Weights of a small transformer language model: 106M tokens.
Each number is 200 + 40 x the weight over its row's rms, rounded and kept within 0 to 999. Layers, rows and columns count from 0. The size before them is the row's rms in percent of the matrix's.

# down: layer 23 MLP down (transposed), 512x128, rms 0.172, rows 248-300, columns 0-63
# up: layer 23 MLP up, 512x128, rms 0.181, rows 249-300, columns 0-63
down248,119,213,222,166,104,190,175,263,184,255,154,248,182,144,119,252,185,241,184,203,295,215,204,168,212,216,218,259,198,218,238,245,171,229,156,201,223,142,172,216,176,172,211,178,165,181,223,198,268,181,216,225,200,204,322,252,217,189,248,208,182,117,171,245,141
up249,104,124,180,217,244,156,227,169,175,202,219,179,231,184,202,179,186,244,290,217,209,231,228,273,225,167,219,265,274,253,269,236,208,248,165,136,311,221,131,203,239,227,221,180,200,293,206,143,221,189,153,138,193,204,257,263,158,183,234,223,216,195,259,218,201
down249,109,109,200,184,207,206,244,95,251,193,219,254,179,184,235,211,246,200,197,227,181,223,170,245,188,234,215,213,178,227,69,221,182,244,255,233,258,151,204,247,203,174,125,181,249,223,186,169,213,230,195,162,181,192,216,216,232,186,212,214,171,247,221,196,178
up250,041,167,192,228,134,208,237,208,248,161,149,228,187,279,216,217,147,234,251,153,133,226,135,205,201,232,229,195,171,212,258,205,226,194,207,212,251,172,183,177,191,164,248,169,240,235,188,159,168,147,193,140,242,223,177,250,133,171,188,251,189,189,153,170,224
down250,028,304,186,251,146,239,290,213,193,132,118,232,220,158,188,192,147,235,187,214,158,213,187,188,254,193,150,162,234,177,208,266,169,221,216,144,184,119,189,269,178,254,250,212,192,215,188,193,116,186,150,243,184,241,265,192,182,264,270,162,195,204,277,214,184
up251,094,195,226,318,240,220,210,205,212,153,202,211,212,230,284,208,155,152,212,133,210,184,132,179,188,204,188,197,223,222,241,177,197,206,168,198,221,116,160,199,188,120,194,161,169,228,230,221,190,219,226,214,128,159,125,178,145,258,242,206,223,102,164,222,200
down251,100,249,234,268,230,176,237,192,191,228,189,214,133,172,195,158,244,118,223,283,203,189,226,193,171,155,226,202,235,152,205,230,200,133,218,157,309,252,240,200,120,173,177,247,224,214,202,194,210,229,223,211,185,173,235,197,233,189,174,192,336,178,183,199,257
up252,045,145,175,244,190,191,290,228,217,168,183,182,172,253,221,260,166,240,218,189,196,227,171,212,158,192,252,189,166,188,205,216,220,180,174,235,242,199,186,211,274,169,238,152,251,167,154,220,164,155,171,187,129,257,163,204,143,229,176,236,153,133,216,199,176
down252,032,147,184,227,227,200,207,167,210,231,234,201,193,194,215,181,199,195,268,238,229,260,190,244,231,199,140,217,266,207,245,204,274,252,234,184,223,213,197,213,160,171,130,251,233,200,265,229,198,215,212,216,273,190,150,216,218,216,200,164,204,153,215,238,268
up253,094,214,248,256,161,205,272,179,258,194,229,170,210,188,188,228,191,210,181,162,205,185,209,213,213,284,244,187,248,243,214,219,135,281,206,206,183,240,268,141,195,200,210,241,174,183,203,274,204,141,187,172,177,223,174,145,140,261,105,237,203,197,188,126,253
down253,102,202,189,171,159,171,184,194,171,255,233,178,182,220,132,199,156,193,137,154,130,162,250,215,142,175,224,204,214,256,201,262,214,201,231,181,130,201,274,235,239,189,158,194,204,181,184,152,197,186,261,207,164,175,179,166,204,197,224,218,185,208,200,190,175
up254,112,216,173,166,227,128,201,201,228,143,121,154,189,165,140,181,216,266,177,203,150,233,255,142,180,181,189,231,163,149,237,272,126,188,241,197,204,196,152,156,253,177,191,210,243,285,134,146,162,187,182,93,143,213,206,203,155,183,198,272,175,151,207,170,186
down254,109,155,173,136,183,227,103,176,213,222,232,155,227,236,112,115,249,207,214,273,118,182,252,162,218,204,177,229,225,211,248,185,213,150,213,142,184,167,189,158,183,230,166,184,212,170,219,140,198,207,196,177,189,202,254,140,261,211,199,162,224,250,172,194,229
up255,107,129,212,221,196,221,191,137,222,201,251,183,202,220,280,127,196,233,200,213,137,319,247,182,149,165,179,218,202,145,226,207,250,227,241,322,184,218,206,218,263,176,225,111,282,140,220,193,199,147,151,197,219,213,181,214,211,217,183,178,245,158,166,205,250
down255,106,148,227,199,206,257,160,212,255,195,218,175,253,146,167,145,173,249,204,201,186,169,137,253,143,94,199,180,207,217,200,160,234,163,236,193,169,138,243,167,195,236,181,197,226,201,189,226,213,208,202,177,241,241,153,174,187,256,212,232,121,132,193,145,147
up256,105,158,167,200,199,193,224,191,184,181,215,225,182,196,157,181,138,208,208,188,226,170,196,205,242,261,200,255,249,206,230,180,232,180,213,180,187,221,267,256,229,185,158,228,256,184,167,168,132,142,167,161,228,221,170,195,237,192,232,184,173,160,203,91,197
down256,107,221,183,159,175,175,168,144,211,233,251,215,177,123,244,178,143,220,270,180,167,149,164,161,229,222,157,264,217,142,186,183,185,180,198,229,241,238,182,235,154,166,200,159,182,181,239,227,181,202,132,174,245,134,218,191,211,218,170,172,244,217,192,270,222
up257,114,169,122,175,188,236,190,286,211,212,155,148,185,192,211,221,120,201,237,267,193,152,192,173,172,207,233,171,241,190,288,204,174,204,295,185,191,153,230,210,349,223,238,142,249,201,205,213,153,224,208,217,218,231,172,269,219,197,183,205,198,214,258,220,200
down257,111,153,215,186,166,117,177,190,191,190,217,183,165,154,200,195,172,162,166,198,204,272,178,142,217,149,165,265,249,250,170,268,231,267,197,234,218,225,212,193,219,204,186,226,207,173,232,225,187,200,129,140,184,149,138,207,250,188,226,182,251,200,243,236,278
up258,112,141,172,187,171,204,202,223,232,182,180,146,215,206,210,153,220,157,203,280,172,218,252,235,211,218,298,203,205,194,226,249,176,196,227,160,273,217,188,180,246,110,197,240,133,218,174,154,248,187,167,178,197,189,103,192,139,152,142,154,179,193,169,215,177
down258,116,200,242,194,202,133,154,150,202,245,197,262,204,182,175,205,185,150,169,209,173,219,231,170,233,268,221,225,252,149,149,263,257,180,222,135,210,244,215,253,173,225,168,208,237,206,203,196,181,154,219,175,145,149,183,249,175,228,234,199,153,262,296,246,134
up259,037,214,155,233,144,206,223,241,230,135,204,176,162,217,213,240,133,251,220,209,157,238,153,207,205,212,249,264,179,172,199,282,244,185,226,225,214,142,150,236,254,204,218,131,248,271,140,198,151,177,182,158,171,185,180,184,169,216,206,251,157,194,162,233,224
down259,029,250,231,131,225,200,146,206,202,279,202,148,269,159,233,138,243,223,205,225,212,208,264,240,189,245,212,240,238,208,252,211,238,211,186,189,279,211,171,203,240,208,243,153,256,179,161,196,211,168,221,158,168,187,195,257,163,238,319,166,212,249,187,208,161
up260,123,197,188,188,220,152,228,268,260,240,212,185,191,181,187,222,245,188,277,170,180,153,251,152,178,205,194,237,91,213,227,163,188,229,208,204,230,176,111,167,209,172,216,199,207,228,191,187,211,208,176,124,137,231,157,224,167,241,199,184,179,145,251,159,181
down260,125,160,257,144,243,162,171,169,164,251,229,165,239,181,190,263,256,179,199,142,243,211,301,230,198,167,234,154,175,208,224,110,179,225,182,178,156,236,213,177,144,111,173,301,180,188,155,254,283,198,212,212,224,169,222,148,192,257,208,226,245,226,197,248,212
up261,053,186,162,268,178,261,245,221,265,171,199,212,168,254,216,239,126,240,218,172,154,252,170,240,169,230,226,250,159,197,259,248,262,231,210,237,251,169,183,249,228,179,234,132,209,182,149,197,151,193,182,93,196,249,214,200,119,233,184,220,178,204,164,186,179
down261,045,247,224,167,170,184,209,208,179,178,202,269,254,259,203,209,243,247,171,121,193,150,196,150,244,186,254,304,228,160,133,197,158,227,201,250,219,218,260,134,174,136,222,135,198,236,248,148,174,238,168,165,191,265,181,264,141,234,154,210,221,232,221,306,241
up262,110,149,273,216,113,141,267,190,190,174,200,192,202,184,239,272,212,250,220,221,214,283,238,246,158,193,264,182,128,162,230,195,235,304,167,173,232,125,245,255,182,136,201,171,168,252,136,153,213,168,194,158,155,197,203,219,167,201,237,177,191,176,165,187,178
down262,091,234,219,124,187,169,243,215,211,208,235,201,262,137,145,136,173,159,173,286,237,96,208,149,256,209,222,167,163,216,213,223,263,118,191,173,237,209,228,207,162,179,149,135,188,206,197,150,240,172,220,250,197,234,145,161,181,164,251,198,135,257,252,213,165
up263,116,193,201,201,173,183,193,200,191,226,210,140,201,256,202,200,130,266,178,252,181,178,167,232,194,181,258,250,232,229,193,262,277,152,208,180,196,132,192,203,142,232,181,193,212,172,170,117,168,184,150,263,220,192,218,260,190,223,140,245,211,204,218,228,178
down263,113,219,278,226,192,230,132,253,198,230,204,111,203,185,206,277,191,181,251,136,192,126,178,175,273,205,190,145,253,236,173,162,209,174,183,165,195,116,141,238,252,118,236,196,123,230,208,189,231,166,145,245,229,216,198,120,215,161,220,165,149,212,296,179,195
up264,112,193,98,175,195,233,258,208,199,237,190,160,141,166,177,235,156,219,160,170,139,207,184,167,174,222,150,218,210,160,233,212,283,217,189,154,202,197,223,192,263,151,192,184,207,182,189,143,171,210,234,200,256,226,189,173,175,175,252,174,38,218,232,180,201
down264,110,207,177,294,165,237,196,196,228,227,159,223,186,209,228,219,167,137,165,171,255,226,227,200,161,243,229,184,198,203,254,228,187,243,232,147,150,243,257,174,196,244,113,190,129,77,263,231,170,148,240,174,206,218,151,162,300,252,246,205,118,232,188,241,245
up265,117,216,198,257,144,169,268,183,185,197,223,155,249,137,220,220,157,216,208,173,216,163,170,192,234,211,236,244,129,243,188,233,173,249,216,192,222,205,178,233,182,241,180,160,213,198,162,233,153,148,175,207,166,196,224,114,187,259,216,226,205,201,203,217,155
down265,117,249,223,245,165,197,186,221,162,146,222,201,214,212,224,195,282,161,162,229,205,124,139,207,267,144,211,140,175,189,192,290,139,204,239,177,230,260,164,214,239,190,172,221,209,220,209,202,218,210,183,289,256,158,253,161,224,284,240,100,271,206,178,196,214
up266,063,216,228,257,230,222,238,230,234,129,153,215,173,206,302,211,154,202,182,157,236,201,168,224,178,190,203,214,212,146,158,189,177,135,262,264,211,124,201,201,306,171,247,215,210,271,131,187,260,201,136,259,92,228,221,147,243,192,215,153,230,143,170,243,182
down266,053,174,225,141,185,182,217,180,232,183,197,167,246,132,188,163,213,168,240,178,164,245,234,118,143,211,167,250,229,260,197,224,241,197,193,200,227,221,100,175,199,196,170,176,233,237,128,262,134,150,153,181,133,195,169,197,223,188,97,180,134,241,221,209,201
up267,113,210,172,202,176,126,226,226,234,199,175,170,142,249,134,188,187,235,198,153,249,245,259,256,217,260,204,265,147,136,230,238,232,225,305,188,227,172,240,159,281,212,195,187,200,211,139,200,216,206,178,170,238,225,244,244,164,179,199,178,122,241,139,232,170
down267,116,124,273,177,281,179,211,276,180,230,164,199,233,256,162,147,250,177,231,90,258,201,177,253,163,237,177,169,192,189,181,141,206,228,183,253,195,220,235,209,167,201,183,195,174,259,241,217,182,179,245,187,176,225,206,241,164,208,175,180,235,196,250,198,219
up268,101,231,170,248,187,170,246,255,181,231,150,182,204,240,199,299,256,182,157,51,217,220,174,140,221,181,195,197,215,207,220,224,214,251,183,212,199,234,228,228,183,197,189,210,237,177,161,168,185,131,112,261,145,187,229,172,235,220,122,219,220,189,161,188,197
down268,107,192,205,173,220,193,207,196,145,222,217,218,176,200,237,210,242,194,200,315,263,286,226,227,239,220,193,130,175,166,258,193,148,165,184,186,177,185,224,150,202,192,217,232,154,164,195,177,194,257,255,191,242,204,239,129,189,211,169,179,223,215,251,242,196
up269,047,166,167,222,181,238,222,271,234,179,146,144,184,212,255,216,109,218,230,142,167,228,199,251,150,225,274,246,222,135,242,237,204,211,191,220,230,182,212,230,221,116,201,167,219,216,160,194,185,156,139,190,170,239,164,254,141,246,194,240,183,154,155,213,250
down269,034,147,197,190,128,254,215,179,234,182,146,247,221,169,178,219,147,202,234,277,173,230,240,211,186,220,219,212,158,197,215,186,184,240,217,166,168,192,225,209,201,227,289,215,144,201,110,213,228,269,183,165,254,211,226,249,171,202,201,186,196,239,256,154,142
up270,111,155,232,230,218,209,208,220,212,154,177,123,203,240,230,163,165,268,172,184,194,152,188,297,182,211,254,208,208,181,217,201,188,183,189,273,199,222,206,183,209,187,186,260,178,168,114,244,186,147,142,125,167,193,212,228,174,202,162,232,111,204,159,176,207
down270,116,221,219,141,192,298,168,172,166,254,141,131,244,211,194,198,138,225,249,191,124,197,258,183,204,187,236,178,241,197,143,170,136,223,247,141,195,215,220,150,147,144,178,180,229,248,232,262,245,207,271,225,203,195,189,230,192,179,146,187,215,193,188,213,185
up271,106,252,159,143,186,201,220,234,220,211,225,141,197,226,192,155,149,178,219,202,139,203,96,142,197,191,206,250,196,288,296,229,218,182,232,195,208,181,160,134,199,181,173,195,222,279,187,183,247,176,213,179,246,199,209,255,179,203,249,286,165,231,269,162,152
down271,109,247,242,199,149,233,165,137,127,205,150,223,150,149,171,165,193,202,237,151,170,206,252,206,222,194,191,240,178,203,184,250,197,251,102,182,219,224,223,193,240,175,176,202,174,178,181,267,197,168,197,187,179,184,174,178,202,237,173,183,220,154,285,214,187
up272,042,167,255,220,207,170,239,253,245,181,168,188,218,235,251,270,201,260,259,152,204,251,151,169,141,232,219,199,148,230,235,243,190,207,239,225,263,193,205,245,217,139,214,119,228,201,187,231,139,168,214,174,94,224,122,230,220,182,133,215,196,182,194,181,221
down272,025,207,195,136,197,267,161,179,175,226,98,224,243,174,134,258,268,217,228,238,122,208,213,188,187,222,186,173,232,217,157,208,297,179,154,143,166,204,138,181,167,207,224,142,184,255,223,232,217,254,185,202,136,245,206,234,211,218,195,139,210,203,220,121,217
up273,106,179,183,218,153,290,254,257,215,217,240,175,179,234,191,204,149,244,186,225,215,242,182,235,101,269,238,225,249,182,170,155,212,232,272,179,179,158,155,137,233,199,161,208,218,243,252,208,219,207,191,204,181,176,226,250,115,202,170,267,183,203,230,166,207
down273,110,191,211,151,186,298,240,236,212,201,250,181,158,105,232,203,244,170,222,202,235,249,265,210,155,165,201,235,198,86,207,127,168,214,217,146,210,195,273,194,241,147,216,192,177,201,254,163,204,222,225,173,209,177,159,175,236,84,217,201,242,222,182,136,167
up274,117,176,192,182,156,192,235,259,220,200,188,138,147,265,207,192,179,187,279,150,249,209,229,184,158,215,214,186,174,245,187,243,253,220,172,217,214,130,133,231,249,111,235,144,252,242,181,158,157,162,223,256,214,172,203,204,139,169,145,145,203,250,196,201,172
down274,114,219,179,200,168,238,166,243,192,237,201,219,241,130,151,266,121,218,199,183,162,216,271,244,216,209,205,146,201,226,260,226,269,223,181,245,199,202,178,249,181,196,137,212,170,116,269,204,136,193,212,221,138,203,256,199,192,200,174,176,239,210,261,180,209
up275,097,158,126,180,225,198,205,151,190,202,204,137,201,204,202,158,195,210,168,200,169,162,168,255,181,205,213,204,263,194,183,194,191,240,266,224,332,228,136,202,214,189,232,177,255,180,174,208,174,178,170,219,143,217,205,238,165,176,249,285,155,250,200,244,238
down275,105,202,206,271,199,174,250,201,135,183,135,180,170,156,266,222,261,238,230,181,206,205,117,200,232,174,226,176,207,288,153,239,236,188,187,155,296,180,194,180,239,235,240,173,214,257,227,167,125,291,159,172,162,233,242,196,163,200,206,201,183,202,157,205,202
up276,122,264,159,255,183,208,237,232,211,159,178,241,168,187,195,181,193,196,255,185,209,129,268,213,267,260,172,253,186,188,158,247,175,204,226,258,200,123,167,194,177,199,233,160,268,138,137,196,201,231,191,162,153,181,187,206,102,231,222,216,232,133,123,244,214
down276,123,185,203,189,143,221,152,205,142,220,168,148,199,164,206,153,208,111,193,212,232,143,266,169,214,231,250,226,200,165,246,123,141,186,172,204,216,202,216,212,211,210,204,146,180,196,222,213,105,208,160,203,191,182,232,194,210,148,218,214,247,171,239,211,260
up277,110,137,221,240,158,210,210,198,204,198,194,166,205,195,171,194,158,260,171,163,226,185,242,212,155,242,233,206,242,208,280,195,216,170,231,156,233,232,164,252,221,225,175,236,232,201,172,230,190,204,157,167,225,152,192,214,165,199,243,229,215,169,207,148,291
down277,110,115,207,162,181,261,229,249,218,237,182,200,237,251,218,189,195,227,224,147,187,116,237,146,180,198,169,224,333,208,155,157,223,250,171,174,214,281,213,195,243,190,189,317,218,245,186,136,173,204,248,202,175,204,172,204,225,218,227,171,209,219,232,205,180
up278,129,222,143,160,215,229,295,239,207,198,198,191,177,185,235,219,155,196,265,196,154,137,238,249,243,210,216,264,218,190,167,208,155,164,239,199,220,226,142,169,224,174,174,220,246,186,191,91,245,262,227,174,215,288,144,193,171,170,193,256,201,195,161,207,209
down278,129,171,258,243,275,205,81,200,214,184,197,176,272,210,177,155,194,179,246,178,164,246,237,203,165,183,162,154,103,142,209,182,237,187,220,231,169,221,183,111,213,235,269,202,159,209,268,187,251,113,222,132,166,211,233,153,190,176,143,213,215,213,205,221,123
up279,106,175,212,184,227,199,235,220,232,199,225,165,260,202,214,196,264,223,284,226,257,232,145,208,260,199,276,206,113,241,248,142,208,156,234,235,258,169,205,235,259,222,154,189,225,173,172,234,169,239,190,131,144,248,148,193,175,237,243,186,138,188,248,245,180
down279,109,231,270,224,211,257,218,163,160,242,217,211,176,241,306,180,244,216,227,174,158,159,250,227,195,169,250,133,112,182,253,114,211,179,173,195,181,181,192,187,240,265,204,173,190,242,166,165,239,186,202,231,235,212,196,248,261,256,171,142,210,173,211,238,240
up280,112,232,134,210,190,179,185,255,230,158,165,194,233,196,210,196,197,242,189,240,203,283,201,210,213,229,183,216,249,207,222,248,214,171,227,171,180,186,241,216,343,169,233,216,207,209,178,218,227,215,167,210,179,234,226,200,147,182,179,249,235,97,211,156,218
down280,115,238,273,246,228,230,247,188,171,219,256,181,278,218,247,275,203,242,260,184,197,177,156,207,240,225,185,188,198,223,123,218,262,187,194,166,217,226,183,102,182,161,205,140,287,224,175,198,221,192,146,254,187,182,207,188,92,142,190,212,211,248,157,169,148
up281,042,229,174,229,164,208,274,221,270,197,199,224,197,211,220,232,130,268,272,142,175,253,169,192,188,282,255,208,150,198,193,237,242,229,160,254,234,128,186,234,264,129,198,192,243,165,165,164,178,229,190,183,155,225,208,171,185,185,151,291,172,163,174,157,221
down281,029,241,221,160,142,159,226,165,219,182,245,233,244,204,196,126,310,188,158,242,171,247,221,279,186,209,211,180,237,187,173,262,143,216,267,165,156,207,264,100,176,208,229,182,239,251,180,210,167,137,231,183,268,277,119,205,163,139,170,213,209,222,281,161,239
up282,106,246,163,163,218,179,262,301,219,211,199,183,199,228,235,254,261,242,179,254,267,193,295,238,203,251,256,180,258,182,250,251,265,194,206,175,271,153,196,151,172,164,163,230,179,193,161,171,184,140,105,237,164,257,212,273,219,152,222,149,208,160,230,161,216
down282,114,155,211,185,158,238,216,231,196,180,247,130,232,178,220,188,188,171,206,197,207,181,188,232,119,192,271,186,145,174,280,139,131,269,202,217,225,135,158,221,186,229,223,170,147,177,215,249,233,118,173,159,170,156,201,137,183,246,157,166,204,221,183,209,247
up283,041,189,181,203,158,236,230,186,208,184,189,225,167,217,230,273,151,247,206,133,151,189,167,180,177,215,233,267,186,229,170,240,221,134,191,222,238,152,162,251,227,177,247,171,244,204,232,131,168,129,131,183,155,161,169,214,139,213,128,228,159,144,131,167,184
down283,025,137,235,199,220,209,256,182,213,233,231,185,193,192,252,155,174,237,222,183,151,156,182,257,203,161,195,129,194,172,248,165,153,191,209,84,142,191,254,188,159,244,237,258,171,197,254,183,264,201,218,209,106,249,173,187,240,187,294,157,235,224,221,277,174
up284,115,182,151,187,195,263,177,173,202,207,254,147,170,176,224,206,165,262,146,218,199,186,244,153,142,144,191,244,230,183,243,244,197,229,254,245,168,131,212,190,200,244,205,175,223,206,170,252,176,236,223,249,189,175,168,250,192,174,173,291,151,177,156,171,152
down284,112,199,166,158,200,183,195,129,199,221,179,240,238,196,220,241,111,179,284,144,192,178,157,247,219,193,157,213,123,225,234,264,280,90,210,181,257,209,228,212,260,300,252,173,225,294,203,185,154,216,151,184,243,249,187,207,242,162,233,164,216,182,195,181,230
up285,113,227,225,215,263,152,220,211,216,201,180,183,179,238,164,236,224,230,205,225,257,193,242,234,238,255,203,248,112,283,263,184,180,179,215,180,287,174,193,116,211,216,254,219,212,155,234,149,159,163,184,211,114,152,216,146,197,226,138,201,200,195,144,215,277
down285,114,99,183,214,213,254,153,190,156,199,197,201,286,209,241,209,182,209,200,206,225,199,179,188,282,208,196,245,233,260,219,160,145,231,229,223,186,223,247,199,226,145,159,165,189,172,230,251,277,222,117,268,169,186,205,157,193,175,240,209,127,197,250,154,209
up286,096,229,259,159,205,186,200,233,181,177,230,231,212,176,184,223,192,190,216,191,157,166,125,174,154,219,192,220,167,208,237,276,203,266,236,162,249,198,123,162,209,128,255,164,226,208,221,142,209,135,240,121,168,193,93,167,127,197,160,198,135,150,160,189,159
down286,098,245,260,197,197,204,218,215,314,257,175,259,184,232,174,248,253,189,125,202,224,180,187,252,192,175,220,139,275,166,189,188,240,246,246,252,165,166,164,246,190,268,217,180,231,151,185,174,220,187,234,155,244,197,213,219,165,167,219,205,110,145,186,297,179
up287,113,146,185,302,166,145,221,207,208,216,216,206,143,217,131,194,218,272,210,163,251,283,169,230,179,177,209,273,188,131,219,187,207,171,211,215,242,185,174,166,195,244,212,247,155,147,142,164,211,250,145,146,177,234,154,198,215,192,222,174,177,163,125,164,205
down287,112,240,215,225,235,210,196,192,202,214,151,183,224,157,154,195,242,265,227,193,194,189,240,203,205,203,156,175,250,201,213,214,263,165,249,211,260,212,211,209,235,204,134,170,104,184,227,155,223,175,190,139,152,180,196,182,175,204,219,192,155,134,212,167,254
up288,104,258,204,201,228,158,231,249,214,176,134,173,107,209,145,213,162,205,197,239,246,167,170,142,225,200,178,187,209,235,164,186,201,124,247,191,188,222,169,209,182,247,237,185,189,171,158,205,193,229,154,138,163,235,192,123,229,191,144,198,174,203,180,229,159
down288,107,211,179,224,180,197,201,186,251,177,205,204,160,193,174,145,278,235,215,173,187,218,178,209,267,182,210,238,248,246,183,207,159,142,200,164,150,177,193,176,181,92,161,128,125,216,238,161,247,215,169,211,248,203,133,224,182,188,214,241,304,225,123,165,255
up289,120,182,151,202,193,196,169,206,214,186,128,221,242,234,164,235,231,205,312,199,237,153,100,270,201,204,213,169,177,271,195,242,198,219,122,210,251,189,213,197,178,215,203,205,202,258,109,185,241,276,161,156,189,153,198,207,143,222,243,189,163,117,110,236,156
down289,124,132,280,228,214,193,178,143,203,200,196,200,292,157,268,212,170,147,206,151,178,167,234,152,209,192,197,194,173,166,128,215,221,233,189,176,171,246,191,208,222,183,183,219,169,194,214,205,214,150,213,135,188,221,218,266,334,226,175,206,286,164,145,121,164
up290,119,194,205,195,213,199,221,215,198,180,214,203,198,196,216,222,225,198,268,254,174,170,212,194,212,178,239,276,173,243,217,202,138,216,238,182,315,234,149,185,207,113,192,156,161,138,246,164,112,81,201,155,192,219,194,256,168,238,226,179,205,222,134,169,224
down290,123,174,217,209,222,228,191,150,219,191,186,184,238,151,115,165,193,220,271,210,232,171,200,147,237,169,173,154,101,154,184,220,176,205,173,199,188,210,208,240,186,245,116,177,185,175,306,226,178,223,220,190,227,242,249,232,149,188,183,201,164,193,244,251,201
up291,130,206,143,217,185,202,201,183,214,146,140,198,210,195,161,232,189,243,220,237,210,188,136,202,224,223,282,236,209,281,194,236,292,229,196,176,222,143,168,155,182,143,193,137,228,201,146,154,140,173,146,245,209,192,174,208,258,225,130,233,161,88,141,219,165
down291,131,231,250,230,187,272,188,239,205,241,175,161,247,146,140,215,213,129,234,273,191,228,249,242,174,246,149,232,169,214,162,192,166,203,147,155,240,184,199,156,158,188,250,202,219,137,193,205,200,246,203,113,218,213,177,169,230,211,175,150,233,163,203,153,179
up292,045,175,183,256,195,134,266,258,241,142,132,227,180,245,200,187,138,248,244,135,171,259,172,232,126,240,240,254,209,205,163,302,237,214,171,230,247,182,170,192,241,197,189,141,252,251,182,182,163,187,135,151,183,229,199,272,136,218,203,224,151,201,141,222,202
down292,035,291,171,252,168,195,214,241,166,242,243,166,202,159,180,245,216,167,252,271,181,183,148,189,225,163,258,276,184,197,232,186,196,167,189,219,193,183,178,83,213,197,250,138,149,197,209,194,232,255,218,202,192,252,198,213,227,285,244,189,145,223,240,233,195
up293,112,221,199,268,260,137,231,261,203,215,232,149,155,135,230,189,207,211,174,224,156,217,230,161,202,232,239,214,231,231,250,224,189,246,217,224,251,131,159,298,200,207,166,132,169,258,217,182,115,278,113,192,171,267,157,172,127,172,159,189,116,215,153,221,162
down293,116,177,197,146,183,205,191,194,229,191,202,211,236,161,190,161,205,271,175,191,194,184,202,175,217,294,204,191,161,143,137,208,210,196,157,171,195,191,154,210,247,212,184,186,123,304,214,257,125,263,193,113,202,177,179,196,174,182,239,233,204,191,230,191,243
up294,110,204,167,162,151,135,243,220,255,132,263,188,192,218,232,141,151,265,205,163,181,286,246,153,103,290,212,205,223,179,206,299,184,157,191,209,225,150,212,299,238,163,217,165,179,189,235,201,200,155,203,127,142,254,195,221,204,200,199,211,185,234,220,176,189
down294,115,202,255,204,209,209,190,178,208,90,167,277,217,247,176,179,265,194,141,176,279,226,209,201,194,182,143,124,229,225,95,216,224,227,233,179,203,249,243,195,193,208,195,198,224,169,174,220,240,165,137,172,167,184,158,192,166,271,234,154,176,183,247,211,232
up295,118,237,174,148,246,175,218,215,262,164,207,191,182,215,199,171,204,213,194,161,152,203,208,174,154,175,213,182,190,178,245,263,247,361,217,230,227,167,211,204,196,179,179,226,261,228,179,230,223,199,242,115,231,240,262,245,143,178,188,189,242,90,239,252,141
down295,115,168,201,223,204,223,194,253,193,182,244,224,302,138,221,174,240,245,182,209,187,157,263,178,204,158,258,194,229,192,183,208,272,113,224,184,182,297,229,203,227,158,167,122,149,248,149,262,205,109,164,205,144,200,181,87,177,199,207,234,272,212,168,193,185
up296,114,186,220,229,163,221,246,209,193,165,221,215,188,235,230,177,108,200,243,227,216,205,164,212,200,155,280,203,168,249,276,180,233,271,154,250,219,190,185,187,255,239,207,202,223,202,219,226,211,173,174,188,194,258,200,208,212,251,119,235,136,149,210,240,254
down296,115,212,249,318,184,247,188,199,157,108,206,157,208,143,170,222,220,164,118,143,213,270,135,197,184,186,247,244,165,261,199,208,182,216,233,228,223,224,169,192,197,271,211,222,150,143,159,211,245,288,276,259,202,165,167,232,174,237,179,220,167,192,198,238,297
up297,105,191,170,188,171,231,222,268,179,249,226,152,159,202,187,202,189,192,173,150,172,191,182,193,132,181,194,184,281,203,256,155,163,187,255,136,211,157,231,209,231,211,231,149,191,216,193,177,190,151,145,214,184,174,218,292,193,186,139,182,217,146,204,232,194
down297,109,188,147,159,269,131,129,177,213,146,188,198,223,204,214,183,201,154,175,157,288,173,220,208,241,224,216,137,270,136,193,132,157,218,227,216,211,197,235,179,177,176,182,212,173,76,180,156,236,196,150,179,293,210,141,258,260,173,216,203,258,190,168,195,202
up298,104,169,72,262,218,193,199,225,197,188,167,188,240,180,201,194,208,228,161,211,199,205,195,184,245,203,164,197,114,212,211,239,190,193,159,165,256,155,241,262,259,193,161,196,171,198,126,118,244,233,180,242,244,196,210,214,202,203,189,219,175,187,70,174,214
down298,108,261,152,99,247,251,181,153,237,207,207,282,189,235,132,155,194,172,168,218,210,202,176,170,188,172,213,210,188,166,104,177,179,170,202,198,166,265,216,189,247,262,225,241,235,149,187,127,239,200,231,248,232,187,207,173,274,180,224,240,238,187,121,190,173
up299,107,192,199,233,311,191,219,226,238,180,136,180,212,238,147,147,180,241,238,124,199,233,175,235,151,172,213,210,192,231,222,223,257,222,130,255,205,106,218,208,225,286,279,298,205,195,192,134,210,177,172,173,222,203,233,245,188,208,210,281,209,167,163,154,198
down299,108,107,229,253,217,216,208,166,230,191,183,172,297,229,197,219,243,204,171,243,205,201,149,229,185,203,262,222,205,211,134,192,175,254,245,230,180,163,191,267,272,205,189,201,230,180,210,178,225,200,146,188,229,182,230,130,250,261,195,213,159,226,164,207,236
up300,120,244,160,207,201,202,208,190,201,157,244,181,163,244,208,171,138,206,254,181,150,229,200,248,130,243,164,254,136,308,225,272,180,215,301,214,291,192,228,209,186,215,153,155,178,231,242,160,244,187,192,171,244,249,206,184,260,216,227,205,228,158,158,158,152
down300,119,187,250,151,188,228,187,152,202,192,241,252,191,152,167,179,182,157,265,263,139,209,252,200,250,171,164,224,198,174,227,211,247,170,208,141,203,147,228,235,191,151,229,133,97,283,161,142,103,235,246,257,197,229,235,204,221,201,303,165,180,237,161,177,104